Part of a small language model's weights.
Size: width 128, 4 heads of 32, vocabulary 566, 5.71M parameters.
Each number is 200 + 20 x the weight over its row's rms, rounded and kept within 0 to 999. Layers, rows and columns count from 0. The size before them is the row's rms in percent of the matrix's.

# down: layer 8 MLP down (transposed), 512x128, rms 0.0592, rows 218-270, columns 0-63
# up: layer 8 MLP up, 512x128, rms 0.0595, rows 219-270, columns 0-63
down218,093,214,172,250,219,219,191,194,194,161,195,192,194,191,185,179,201,211,159,203,222,185,210,204,163,199,192,167,195,216,176,195,180,161,241,178,177,192,236,182,197,219,179,215,175,221,215,202,165,152,185,175,191,209,197,206,197,222,206,198,191,204,196,233,206
up219,106,210,177,196,185,203,210,216,192,215,196,172,200,224,195,181,194,166,192,159,199,183,195,256,211,212,175,223,221,167,201,174,204,195,225,222,230,193,193,211,182,188,219,206,225,189,199,212,232,168,166,156,223,213,199,197,203,200,197,190,198,193,214,182,197
down219,101,175,184,226,196,203,221,197,224,187,185,190,155,180,207,184,175,156,225,209,207,185,190,178,219,232,204,230,208,222,199,170,216,203,171,207,213,179,173,221,215,244,195,200,203,147,171,171,188,190,174,176,203,240,197,211,222,180,216,207,178,190,191,203,217
up220,092,177,220,229,185,178,220,193,180,186,208,208,188,204,249,204,219,188,190,217,204,185,185,168,218,157,180,193,192,181,182,187,219,222,215,193,209,225,206,181,194,203,164,222,229,190,212,179,187,195,205,198,258,187,229,199,205,162,198,207,204,194,175,181,207
down220,090,209,177,214,171,185,183,215,206,181,197,209,170,182,242,186,187,202,208,235,193,166,187,196,200,214,199,195,169,212,165,198,201,194,221,184,209,218,175,236,225,240,176,184,193,193,196,186,194,208,225,188,198,214,222,223,178,202,183,222,208,183,141,215,231
up221,107,209,209,210,187,205,184,240,196,197,218,162,229,218,192,218,196,187,191,197,203,197,239,210,142,227,216,204,217,164,167,215,230,201,222,220,213,215,224,237,207,213,210,195,202,189,174,162,209,191,207,165,190,187,192,188,196,187,199,200,183,192,221,206,180
down221,103,195,191,187,188,179,185,202,168,194,227,187,218,176,224,160,233,216,205,200,191,225,193,221,208,188,186,214,225,237,204,192,218,198,190,226,227,191,182,219,243,197,207,190,196,215,181,172,207,222,230,204,206,219,162,243,219,158,228,192,209,221,192,181,227
up222,103,220,218,190,184,197,215,172,193,191,184,198,205,193,200,174,214,198,188,186,191,202,225,229,207,195,206,204,232,211,205,183,221,235,212,185,191,168,203,207,174,219,209,207,165,177,186,178,194,197,172,184,180,186,189,204,220,228,187,176,218,233,175,221,187
down222,102,225,222,170,206,206,215,216,205,173,206,187,190,174,182,206,220,160,175,214,189,199,207,205,218,223,230,169,208,193,184,199,217,234,227,174,191,186,199,179,180,183,187,223,237,216,203,174,205,201,190,236,227,163,194,205,218,204,198,206,174,212,212,238,207
up223,097,203,188,200,208,213,191,219,193,189,180,189,187,194,182,219,181,210,203,177,206,217,205,194,183,212,170,175,214,199,174,193,204,198,167,231,245,180,221,178,205,180,181,235,189,214,212,161,264,186,185,205,200,168,186,223,178,222,194,192,237,204,183,202,227
down223,092,183,158,173,191,195,167,207,227,231,233,174,216,227,215,192,207,204,209,166,189,207,222,188,235,229,220,183,186,169,210,184,208,199,202,166,181,208,189,194,219,177,182,202,239,183,210,180,194,186,206,207,204,222,199,220,205,178,172,221,177,187,192,226,202
up224,108,162,182,221,184,207,199,197,161,202,183,184,206,175,190,205,179,187,222,210,162,178,166,196,227,201,217,206,196,201,227,207,189,220,203,217,233,235,196,188,186,211,221,198,188,201,177,176,190,174,220,158,190,191,206,212,194,201,226,218,188,182,174,172,197
down224,101,219,202,178,183,222,208,225,218,178,198,201,202,211,211,180,169,224,193,197,205,169,216,222,172,163,183,181,193,226,214,213,199,200,200,202,220,211,210,221,232,182,175,212,157,210,224,236,223,214,189,203,186,192,212,198,224,199,207,214,194,179,169,172,193
up225,100,157,177,191,184,238,188,213,168,226,225,188,181,163,200,218,191,225,196,208,181,231,168,213,168,216,178,213,188,219,198,208,193,175,216,197,181,219,219,207,190,169,191,226,226,203,205,185,220,233,185,191,195,201,187,199,237,177,188,197,194,207,235,199,198
down225,099,232,198,177,186,192,186,224,211,198,171,189,173,207,186,213,244,213,200,212,196,187,190,195,186,221,186,208,209,200,187,184,182,173,201,211,181,186,217,189,198,220,203,205,168,224,202,187,194,230,186,181,184,225,221,182,196,208,220,192,207,193,162,176,197
up226,096,239,177,239,218,164,205,217,220,207,240,167,178,173,237,162,196,188,173,235,204,210,226,157,202,202,204,194,174,205,192,183,205,208,203,200,204,193,191,225,148,179,179,216,183,191,200,206,156,223,194,229,206,205,186,225,205,194,244,217,207,197,188,187,201
down226,097,152,233,232,205,227,231,171,198,202,160,179,194,166,210,219,179,172,189,159,213,198,206,169,198,210,186,212,196,222,203,224,168,195,208,228,209,214,186,187,187,182,199,194,235,181,178,177,176,202,214,205,219,199,180,196,205,208,191,209,179,175,211,218,183
up227,099,181,182,201,201,175,182,221,213,215,207,194,197,188,217,169,188,195,204,197,221,197,197,243,195,158,224,216,208,211,195,188,213,168,207,165,214,179,225,231,189,203,210,199,201,210,230,172,194,190,187,225,221,240,201,221,204,180,192,204,208,163,187,174,210
down227,094,195,211,198,215,223,241,239,227,235,205,218,193,223,195,180,177,216,176,183,196,222,197,194,192,197,161,219,194,229,195,200,175,213,191,184,178,219,224,187,218,200,213,199,216,176,190,210,212,205,186,218,208,198,229,229,185,202,218,246,193,220,195,186,213
up228,105,188,182,216,210,167,215,252,201,172,229,196,205,174,237,225,175,175,184,207,160,181,204,235,198,192,177,171,191,174,204,219,210,202,188,172,195,199,182,185,210,214,212,194,178,209,210,209,237,200,232,198,221,194,210,189,185,178,205,196,220,197,222,210,193
down228,102,173,208,241,198,176,198,201,171,188,213,180,202,213,175,180,207,191,204,187,190,218,217,191,198,196,173,218,170,187,220,182,199,186,169,198,189,192,172,186,170,174,197,189,202,206,179,201,214,196,248,227,178,181,216,232,204,179,214,234,195,211,197,174,185
up229,107,225,189,191,198,172,206,208,206,185,219,195,232,188,195,191,161,221,216,217,182,226,185,225,189,230,203,193,188,195,206,205,180,225,190,186,215,166,211,183,167,148,243,202,211,178,228,214,173,190,207,184,191,220,215,218,219,191,190,204,223,173,178,215,207
down229,098,209,202,187,216,218,194,208,219,182,178,212,222,221,180,226,227,190,184,225,185,211,211,199,207,229,215,201,177,213,194,183,189,224,199,156,189,183,200,193,201,207,195,169,242,191,176,199,201,204,185,226,231,206,172,185,186,213,190,180,210,214,183,204,216
up230,094,160,194,198,227,172,212,230,172,207,222,172,205,168,190,169,191,213,202,194,191,200,181,194,191,207,214,206,185,251,177,171,178,186,167,189,205,222,183,223,188,164,178,197,238,236,199,199,220,191,220,204,188,231,184,216,214,163,200,220,203,177,192,180,205
down230,094,235,214,183,193,247,209,237,219,222,219,214,195,152,205,195,211,194,182,167,216,218,228,175,185,214,205,190,183,190,181,231,208,217,204,175,186,192,237,191,149,199,209,190,204,174,199,206,214,218,182,228,234,175,220,209,160,224,182,204,177,187,190,199,226
up231,106,201,196,188,212,219,194,224,162,167,187,188,218,196,175,215,188,220,217,165,209,218,194,224,199,203,208,213,182,241,216,196,218,201,229,198,223,196,205,185,198,218,162,230,222,176,177,192,199,186,180,222,217,217,209,163,202,210,190,212,261,202,177,198,167
down231,103,208,204,223,203,201,210,186,195,215,202,188,189,235,177,230,193,189,190,208,224,154,209,183,208,202,221,177,199,195,237,187,200,193,204,218,242,213,189,185,203,202,206,169,209,195,203,230,186,245,192,212,239,173,168,196,193,210,228,245,191,218,165,195,194
up232,109,204,201,236,188,215,216,215,208,173,203,196,197,184,179,192,206,179,202,202,188,179,190,174,195,238,201,183,178,199,172,198,184,226,180,196,216,197,201,189,188,210,194,235,207,158,198,157,187,189,165,184,207,183,219,233,158,186,172,216,201,221,216,233,186
down232,100,193,192,179,174,166,202,195,191,210,201,163,192,194,172,223,179,215,209,168,184,173,198,214,233,219,218,132,193,184,167,191,199,255,222,211,201,189,215,225,194,200,212,190,172,176,181,184,194,250,186,220,201,196,192,179,201,206,178,188,209,177,220,193,185
up233,091,209,185,166,191,173,179,222,207,218,198,209,185,174,200,194,219,217,211,196,191,165,240,217,202,193,217,224,185,175,209,210,216,207,211,211,187,211,179,211,187,171,200,254,185,248,209,220,171,159,184,205,220,235,231,219,186,202,199,215,202,218,245,206,207
down233,095,200,214,194,184,207,207,208,199,181,179,190,157,214,190,213,205,207,176,190,192,226,202,250,186,222,216,201,163,210,176,197,218,166,213,198,212,230,214,189,210,172,184,209,175,202,222,249,199,232,205,166,210,180,231,194,204,196,199,187,196,186,182,212,186
up234,110,160,205,217,201,201,168,210,207,217,199,191,229,186,184,211,207,198,219,191,170,187,219,190,155,205,177,201,223,211,239,207,202,190,162,220,261,203,195,192,210,176,182,207,190,179,186,199,187,200,216,167,192,213,244,218,231,156,187,148,194,201,212,231,171
down234,104,207,195,168,201,209,205,178,192,211,179,182,197,175,192,191,167,201,216,206,223,200,184,209,186,216,169,203,192,227,189,215,183,173,178,221,198,179,211,144,209,198,167,197,200,229,208,215,200,205,206,212,222,183,215,224,228,196,211,191,200,177,213,214,196
up235,096,183,187,237,213,247,220,196,163,180,221,217,182,172,230,178,167,178,212,177,196,216,230,207,189,191,174,214,183,172,201,202,227,186,199,211,183,203,200,210,201,190,163,208,184,170,213,171,185,207,203,203,244,208,218,215,180,167,219,187,173,199,194,197,190
down235,103,208,197,187,224,198,198,210,194,234,217,235,184,177,217,178,216,220,187,186,202,196,203,197,189,210,228,191,172,189,183,207,186,223,208,201,198,205,191,190,198,223,213,193,239,188,186,150,224,210,210,216,180,172,210,177,189,223,182,224,222,209,220,214,245
up236,098,212,189,219,221,186,180,182,174,169,198,185,197,216,200,206,175,155,196,232,174,179,201,199,239,200,218,247,189,196,222,210,222,211,199,186,193,189,184,166,210,197,189,207,184,170,197,210,196,227,240,220,192,198,160,174,188,191,229,175,223,203,236,221,188
down236,105,248,239,219,223,189,222,216,174,200,181,190,199,178,209,196,199,183,187,171,178,189,214,230,190,169,209,205,236,211,164,201,203,198,190,181,191,218,192,205,165,240,216,182,220,166,211,166,206,196,222,202,227,185,205,191,188,208,223,206,171,230,184,246,186
up237,098,233,215,167,196,179,197,221,184,206,225,188,180,223,222,168,212,193,204,206,192,178,189,185,171,206,212,225,183,207,203,195,221,227,210,205,232,209,174,188,181,189,225,207,195,174,236,185,173,203,226,181,234,189,201,219,211,184,225,208,184,222,222,186,229
down237,105,183,221,175,170,204,206,174,221,210,209,199,211,205,201,232,210,200,171,226,183,223,222,218,208,222,223,225,179,197,235,208,191,218,204,214,179,174,205,184,234,179,194,169,214,204,194,180,163,210,222,185,211,179,181,194,189,164,181,178,211,170,194,174,203
up238,105,192,178,203,228,177,168,200,214,185,227,190,186,172,199,176,197,210,213,239,220,200,202,215,205,178,165,225,193,226,221,221,186,181,193,200,213,205,193,237,199,194,179,228,169,160,225,206,189,181,173,163,175,203,196,208,185,194,160,203,201,189,195,225,192
down238,106,178,195,206,219,206,219,170,205,185,204,212,235,170,187,171,229,206,171,205,190,209,226,194,218,223,220,196,197,239,218,200,176,217,217,192,229,175,204,200,204,246,204,186,180,166,186,180,161,231,200,186,201,165,221,208,205,187,207,201,195,250,204,182,216
up239,112,141,179,203,201,189,187,186,173,192,170,191,224,178,219,170,216,190,177,232,201,154,195,248,188,212,199,196,186,211,219,192,183,212,235,191,229,198,217,192,184,207,180,197,181,175,202,166,204,203,226,169,195,165,216,205,178,203,190,188,206,209,177,178,179
down239,108,205,185,162,199,188,173,205,186,239,219,204,191,223,179,214,193,217,184,213,211,227,210,200,196,211,231,172,184,193,180,234,207,203,194,221,203,204,191,218,192,211,192,196,211,143,203,211,243,223,186,187,197,225,177,141,192,201,221,193,189,191,231,228,209
up240,109,178,187,192,229,212,219,198,180,184,225,184,184,195,191,186,199,175,194,190,217,172,200,172,227,207,192,206,206,205,225,239,231,208,188,210,242,237,228,166,164,168,176,200,210,174,180,177,223,198,195,181,224,175,221,190,172,212,194,205,227,194,197,215,178
down240,108,208,201,170,221,183,225,193,196,194,251,223,198,176,189,172,211,215,185,177,200,218,214,197,208,209,210,208,214,155,190,185,181,218,234,193,191,207,187,184,172,227,206,200,209,178,194,208,237,220,193,182,164,192,204,194,172,248,236,218,199,201,196,209,192
up241,100,211,208,193,176,176,192,211,205,217,188,186,196,190,210,200,211,198,198,172,207,216,214,242,202,201,218,206,197,182,178,146,184,235,200,182,212,236,232,210,179,217,192,238,206,209,203,185,188,213,180,192,160,215,220,191,157,200,167,220,243,208,221,219,179
down241,094,218,195,204,211,222,222,167,196,192,192,219,186,241,221,217,212,143,214,175,193,248,210,207,173,244,209,166,184,174,174,180,198,176,216,190,206,190,183,197,206,229,205,215,184,219,234,200,221,207,211,171,204,200,196,204,199,220,217,221,200,231,193,234,204
up242,097,198,159,178,180,153,173,182,217,217,195,212,227,203,184,210,206,230,222,184,217,179,191,198,178,199,207,217,203,217,214,188,218,215,200,226,185,170,186,183,170,202,169,167,218,198,218,217,238,163,173,158,193,203,220,179,195,226,186,185,223,193,177,182,220
down242,098,192,220,167,195,195,235,218,172,209,186,203,164,232,190,212,186,203,198,220,208,201,171,212,230,181,183,224,229,190,188,213,228,194,207,201,190,201,191,230,222,223,197,207,187,203,201,222,182,220,182,205,160,185,185,186,207,197,168,221,203,222,196,210,200
up243,095,190,174,221,213,162,209,260,212,181,175,166,190,214,207,193,223,197,225,217,211,202,209,173,195,171,160,207,206,196,210,198,183,181,193,198,226,171,190,222,199,197,204,210,196,174,198,178,213,163,193,180,192,202,195,149,181,225,185,179,225,187,204,199,172
down243,097,222,231,190,173,198,187,176,222,194,188,195,220,233,196,199,208,178,233,153,221,223,185,171,201,222,233,173,188,240,210,193,206,216,215,188,235,215,216,213,164,203,194,194,219,191,250,192,213,200,214,185,182,182,201,231,216,203,210,234,203,182,187,205,199
up244,107,214,230,201,188,185,197,249,212,189,192,180,192,210,204,180,186,224,219,228,173,173,179,187,195,181,166,198,212,164,218,210,184,199,168,184,201,201,247,225,183,193,196,232,154,186,239,187,189,216,167,190,195,225,170,169,194,190,218,186,188,181,203,231,193
down244,104,231,207,226,221,201,187,195,188,193,190,189,193,220,222,196,164,183,188,209,180,223,203,164,181,224,192,191,162,173,195,202,212,215,191,240,198,192,221,187,198,212,197,201,205,187,205,175,165,190,232,187,225,205,243,194,221,173,253,205,162,188,168,176,217
up245,111,206,193,215,206,198,174,210,194,206,203,201,229,215,190,167,223,223,184,235,223,194,190,193,206,209,197,199,190,208,180,228,176,211,181,212,222,218,213,205,197,202,185,220,209,218,223,180,169,214,183,201,219,178,224,225,191,204,202,176,220,225,182,219,186
down245,107,192,192,163,182,186,174,192,164,208,208,210,163,229,198,190,140,206,172,187,209,215,211,218,170,174,228,213,162,197,174,190,205,203,214,166,191,202,206,205,179,256,209,183,213,169,238,210,210,209,195,205,154,170,184,219,209,199,193,173,206,210,242,198,182
up246,097,211,185,171,190,194,196,197,185,196,214,203,196,223,270,184,257,196,212,170,214,218,182,204,201,178,190,218,183,220,229,206,222,175,222,196,215,173,209,189,207,189,219,213,197,192,211,214,183,211,172,236,179,185,213,225,202,228,245,175,219,223,195,211,206
down246,102,186,201,233,231,227,204,205,190,183,207,208,175,209,167,220,217,223,204,187,211,162,229,190,192,223,202,179,215,199,197,209,166,199,207,203,177,174,188,193,193,226,205,212,244,196,179,219,193,187,190,230,205,204,206,209,180,238,180,209,242,205,188,225,204
up247,097,211,204,231,193,173,189,201,187,217,229,178,175,204,234,187,183,205,198,175,190,208,206,194,183,229,176,222,205,212,194,164,222,182,186,241,193,166,227,175,196,193,202,220,220,216,194,176,217,162,172,176,192,214,191,206,188,230,196,222,238,212,201,171,217
down247,099,189,155,170,176,207,180,199,205,222,200,167,185,177,153,174,213,194,218,202,199,193,255,167,213,206,239,196,200,186,189,207,184,194,153,199,201,181,214,180,195,235,210,220,192,194,200,220,172,203,224,193,204,203,213,173,197,178,224,183,176,188,221,212,183
up248,104,195,218,187,183,208,196,213,188,174,209,190,188,188,166,181,204,190,198,224,171,237,192,219,197,177,159,203,240,174,205,195,237,192,163,214,227,189,211,188,188,186,227,207,214,217,207,201,216,177,207,165,206,230,231,228,193,197,261,203,229,208,158,182,202
down248,104,209,172,202,187,181,228,178,198,186,181,176,196,177,176,202,153,206,208,199,181,200,195,180,221,175,201,195,216,201,208,168,196,205,215,195,193,189,192,245,200,177,185,205,206,216,166,201,163,188,220,170,225,207,228,202,150,169,217,200,167,231,209,174,171
up249,088,204,184,179,162,191,194,193,157,198,179,222,232,205,222,204,173,199,207,200,175,209,185,205,190,193,224,200,189,200,254,178,185,157,218,213,221,193,217,177,152,208,189,196,215,219,232,236,176,188,201,191,218,229,198,200,193,197,164,220,233,188,205,179,205
down249,093,214,211,219,192,179,249,222,218,179,201,177,178,201,251,210,197,235,203,188,191,202,188,195,163,153,180,234,195,167,202,175,174,209,228,189,192,218,218,197,192,188,191,159,172,199,177,210,182,208,217,210,226,179,199,200,218,205,177,176,211,174,211,219,195
up250,118,193,167,209,212,229,169,201,199,190,176,182,170,195,208,209,169,159,229,207,201,202,225,202,187,208,149,237,224,183,209,173,192,186,196,190,228,194,166,178,155,179,226,214,178,215,208,190,234,187,218,219,199,229,171,211,178,177,186,181,229,235,202,235,213
down250,118,229,192,179,195,209,191,218,176,212,191,232,209,219,185,210,162,193,193,220,205,179,167,203,242,214,193,226,200,190,199,214,221,197,237,162,170,193,208,225,180,206,235,179,207,179,195,209,247,200,216,223,200,240,203,168,198,196,180,213,202,203,244,211,232
up251,091,219,193,211,207,186,189,211,207,189,200,218,208,206,207,231,198,198,238,203,206,177,197,227,197,230,184,216,199,218,198,196,224,211,205,208,203,215,176,195,238,159,231,207,192,223,177,124,210,224,191,225,207,173,207,211,230,218,195,200,200,194,205,170,227
down251,095,185,226,168,214,208,208,184,220,195,173,211,199,203,215,209,191,181,204,195,196,201,206,181,180,245,201,170,188,176,176,207,175,204,193,194,200,211,224,182,196,224,185,179,180,218,202,193,152,199,201,204,178,174,209,190,159,203,185,187,199,154,199,173,187
up252,100,220,157,221,229,203,222,207,188,198,183,191,205,220,196,188,222,185,195,163,175,166,201,195,223,215,191,217,183,175,211,175,174,204,194,172,219,184,194,184,209,202,193,199,170,165,196,186,183,189,170,188,189,167,232,218,197,208,240,134,196,220,207,230,196
down252,097,212,182,215,162,205,225,187,164,214,179,186,178,210,211,189,215,214,199,171,187,193,180,190,192,192,230,199,191,224,219,197,190,166,183,204,194,233,184,241,205,245,222,221,215,215,177,184,202,198,193,181,185,160,157,165,180,203,187,214,228,174,184,197,168
up253,110,210,215,164,234,176,192,176,185,192,215,207,191,215,157,191,224,215,255,207,212,197,176,203,172,184,216,182,212,214,185,216,207,237,169,190,209,196,202,200,189,187,189,216,171,184,186,176,214,188,192,182,200,216,181,202,201,200,192,185,250,211,163,212,201
down253,105,217,223,219,189,238,185,209,189,221,217,199,248,180,159,222,179,197,207,215,191,210,195,231,215,191,187,190,163,189,169,175,225,209,203,224,168,231,171,198,151,225,189,226,199,192,198,212,176,208,201,190,172,169,188,211,240,238,184,196,161,191,179,188,181
up254,109,211,207,232,189,224,233,187,219,213,204,189,170,170,196,210,216,202,195,196,217,225,197,197,179,170,178,198,250,187,192,234,200,232,231,210,216,198,194,169,186,164,184,219,215,189,195,189,243,211,175,176,170,199,179,187,234,191,206,192,236,192,202,239,222
down254,108,253,211,193,178,194,214,220,202,206,183,218,189,204,187,225,234,203,144,186,219,210,193,198,167,187,170,177,214,223,206,225,170,182,179,203,220,217,208,186,185,199,180,233,183,197,168,187,230,218,189,205,198,152,163,236,188,215,200,196,213,178,192,214,185
up255,089,217,226,193,209,215,155,209,199,193,179,210,239,203,221,181,228,197,201,219,197,218,190,180,217,221,154,205,187,185,199,146,171,185,180,192,179,204,192,196,223,186,183,238,226,205,185,171,222,154,172,172,196,231,195,174,201,213,178,198,229,169,202,191,196
down255,097,184,212,206,235,222,171,190,175,183,174,168,193,224,186,236,187,191,220,179,199,191,212,196,226,185,190,195,217,208,193,181,191,184,209,223,196,224,154,178,179,200,199,199,171,231,181,220,219,169,205,199,196,211,166,211,223,185,182,154,216,189,153,205,190
up256,103,197,173,193,192,201,202,209,196,193,153,193,202,207,176,151,210,183,236,184,229,216,188,172,182,235,187,218,189,160,203,239,244,201,222,201,198,205,198,203,210,183,171,209,187,189,211,190,196,205,208,204,206,207,189,221,227,167,192,207,202,192,196,189,178
down256,094,216,181,222,170,188,209,181,164,234,215,218,206,214,188,204,196,197,166,224,186,231,194,226,203,186,178,189,195,207,215,164,179,196,189,224,203,194,179,201,235,197,190,213,173,216,218,191,232,203,180,207,204,209,191,191,201,218,216,231,209,213,223,183,184
up257,100,190,193,191,193,204,193,215,176,202,219,183,206,208,196,161,200,201,176,214,172,188,215,176,183,165,231,239,214,199,192,206,168,195,222,227,242,189,184,218,179,224,169,209,239,202,206,186,174,163,181,220,193,185,200,185,187,185,188,197,210,237,194,183,172
down257,101,239,199,201,200,187,217,206,222,193,225,194,163,207,197,216,216,227,223,195,206,230,215,184,175,257,213,214,205,201,221,199,213,209,195,200,182,204,151,190,198,181,211,185,234,227,207,220,256,195,208,204,222,192,192,186,220,207,201,170,199,169,197,190,215
up258,087,204,187,178,227,198,170,211,223,211,194,175,194,203,179,181,173,201,204,221,196,191,151,214,173,228,130,208,243,190,205,190,199,173,166,212,217,203,197,186,191,174,215,174,186,218,188,185,205,188,194,199,194,196,217,182,206,196,207,192,180,245,178,201,205
down258,091,188,222,213,204,217,238,214,249,196,175,222,177,199,199,199,240,191,191,215,219,185,214,201,242,202,232,243,214,153,166,190,183,193,203,179,189,242,209,201,181,198,169,204,230,197,167,187,228,191,212,184,229,224,200,201,202,174,215,188,176,193,190,191,183
up259,105,210,177,220,196,185,164,220,207,208,197,166,169,201,225,217,213,183,211,178,163,214,223,212,176,202,185,185,206,165,200,181,213,182,194,161,208,179,193,206,199,160,227,208,215,197,190,225,203,229,219,202,173,228,203,197,206,178,228,165,189,196,181,171,223
down259,103,241,193,172,165,211,214,185,179,194,213,215,230,203,218,165,208,189,211,220,202,179,187,161,210,206,196,200,191,173,194,228,206,210,198,246,208,200,199,223,167,210,219,200,204,165,209,192,202,220,200,229,200,170,210,204,215,214,188,169,169,219,217,175,212
up260,086,222,200,218,154,192,211,190,180,205,249,186,227,222,197,213,206,172,230,170,216,227,221,202,175,243,229,204,208,205,208,182,203,213,185,209,218,186,196,140,167,171,200,197,217,228,211,223,215,205,180,208,198,166,163,218,193,200,231,195,210,189,198,203,198
down260,091,194,224,203,189,229,207,232,199,156,155,185,203,215,209,186,205,182,165,179,197,192,218,168,204,171,188,219,186,222,190,194,225,242,194,212,212,215,191,201,219,183,189,220,145,188,204,214,175,170,174,222,202,213,213,193,204,171,228,182,218,226,164,220,164
up261,100,222,211,200,202,199,179,191,199,207,231,204,175,218,194,227,197,200,210,206,223,204,229,197,173,212,203,229,210,220,171,190,199,242,194,228,239,187,215,192,217,221,214,181,185,212,220,170,192,140,182,207,205,223,205,205,172,210,215,162,196,223,201,201,196
down261,099,204,209,207,223,193,200,219,214,207,224,197,232,171,175,210,211,222,238,162,213,209,234,185,216,206,180,207,190,159,212,218,213,167,209,200,189,188,222,190,216,158,214,177,202,225,198,255,202,195,211,180,178,191,208,207,213,228,182,206,214,188,182,229,208
up262,110,180,181,158,206,207,204,194,166,200,217,197,179,160,196,185,206,183,223,191,189,169,198,186,215,187,222,227,214,186,218,193,213,226,208,245,148,191,195,174,229,194,192,229,203,162,193,167,194,159,182,200,195,213,205,209,213,176,247,222,233,166,180,201,214
down262,108,210,207,194,167,239,187,186,214,238,198,194,212,237,178,205,204,183,203,198,226,173,241,223,220,175,209,195,180,152,212,188,186,213,194,194,204,214,187,199,217,196,187,196,212,202,189,202,249,212,231,179,186,207,215,224,195,225,212,172,186,180,216,205,214
up263,098,211,216,182,133,202,205,182,198,212,195,206,196,200,185,194,207,216,182,186,193,196,200,189,170,169,211,221,189,240,160,189,202,186,192,201,210,194,155,211,176,168,209,201,187,191,183,163,186,201,166,212,207,235,201,220,231,207,200,198,207,215,180,157,154
down263,100,202,207,182,203,211,197,228,199,196,181,194,179,235,213,185,223,205,189,206,179,208,190,193,191,189,224,208,194,188,198,183,213,233,187,194,178,186,202,188,175,202,189,228,199,157,210,176,217,197,202,226,181,217,188,247,213,165,221,229,184,209,227,195,219
up264,101,212,185,186,207,176,208,234,163,181,218,205,212,192,212,195,191,193,169,258,201,202,221,201,195,215,175,180,195,195,188,187,211,212,201,204,216,224,215,202,193,195,160,225,190,144,216,160,201,207,205,205,172,191,229,213,204,216,162,184,206,237,198,190,206
down264,100,204,173,174,214,185,229,207,230,217,220,180,243,189,177,230,226,211,186,211,186,186,211,193,189,206,171,180,198,189,202,210,196,209,182,219,200,190,186,238,196,233,210,210,216,183,171,181,196,201,213,222,189,204,173,183,200,185,200,176,159,211,194,188,209
up265,086,149,186,211,191,175,193,206,224,172,217,239,191,197,227,196,182,182,209,174,210,175,235,180,187,187,162,222,229,231,187,194,224,189,173,227,199,194,224,180,193,206,158,181,182,192,196,174,178,197,194,185,198,222,195,226,189,232,204,187,227,192,177,208,202
down265,088,150,234,197,195,219,219,202,211,176,151,229,183,189,210,166,204,181,200,161,192,209,202,205,189,194,204,198,190,190,191,188,212,181,244,190,222,176,196,192,205,165,215,173,178,234,196,206,228,211,214,189,180,188,179,204,214,164,215,214,190,197,186,170,188
up266,089,228,156,210,195,175,190,222,213,210,230,203,182,179,171,215,188,205,218,206,225,189,182,197,185,205,230,178,210,192,228,179,214,234,214,204,174,192,171,154,217,197,191,213,178,196,215,218,174,212,214,231,192,179,223,193,187,242,201,213,197,159,213,195,185
down266,090,208,216,176,200,183,197,239,169,197,210,190,196,207,162,187,213,194,218,224,187,187,226,205,214,185,181,220,223,199,200,193,193,198,204,238,222,192,207,230,242,187,189,225,202,194,220,154,192,177,162,197,210,227,221,195,204,165,194,181,208,219,188,212,177
up267,102,222,178,182,200,202,216,184,166,168,219,214,214,181,230,189,201,192,189,181,204,205,155,214,178,189,212,197,229,219,197,192,207,227,185,207,211,172,206,232,190,205,176,254,229,208,215,167,181,228,190,218,172,174,227,172,218,184,213,214,222,199,188,220,201
down267,104,200,220,221,202,185,223,195,201,168,209,136,257,175,186,144,185,195,162,202,198,215,199,175,209,221,200,184,193,200,229,184,202,172,192,203,186,206,193,208,196,222,205,218,192,205,190,222,172,215,198,210,178,193,192,180,175,198,206,163,216,188,167,230,235
up268,093,187,216,207,206,214,167,204,205,187,227,169,195,193,212,174,251,169,219,209,210,198,192,173,179,177,207,198,203,191,201,195,194,235,230,218,184,197,198,217,239,184,194,203,191,192,207,205,191,178,229,227,209,190,215,216,205,222,194,168,179,178,232,213,175
down268,090,180,205,202,198,207,214,167,216,220,160,177,172,187,226,199,169,187,191,195,198,198,181,216,209,201,180,207,174,225,218,160,199,207,205,212,190,202,222,199,211,206,156,160,234,240,200,215,204,175,161,183,202,212,204,210,216,200,191,194,198,217,205,229,195
up269,115,216,167,177,197,190,192,208,198,176,202,162,191,207,198,192,189,182,198,206,192,211,223,200,196,210,156,196,246,214,219,183,201,182,172,195,225,198,201,245,179,223,199,208,164,196,229,178,247,188,227,183,189,213,201,219,206,190,192,162,203,235,194,202,210
down269,111,192,171,178,222,184,237,183,196,177,187,186,165,188,192,209,181,180,172,206,196,208,169,179,224,220,170,214,184,215,192,208,206,215,233,184,186,199,195,195,204,204,191,184,214,212,184,206,228,171,208,204,225,208,226,184,214,252,214,210,229,208,164,221,207
up270,091,177,206,173,186,206,185,182,164,187,236,217,186,193,211,180,184,174,197,174,193,247,197,183,233,174,211,221,179,175,183,204,229,220,217,211,224,203,147,171,206,180,180,203,190,216,179,179,186,188,181,239,234,217,207,216,199,183,206,188,219,185,182,186,221
down270,097,187,184,223,165,200,185,205,177,222,187,175,148,166,224,181,202,188,192,173,182,179,211,214,176,192,189,189,219,179,208,202,185,194,181,195,236,198,213,216,188,199,214,191,220,238,269,198,205,223,210,172,229,194,195,208,231,182,177,203,181,202,204,189,201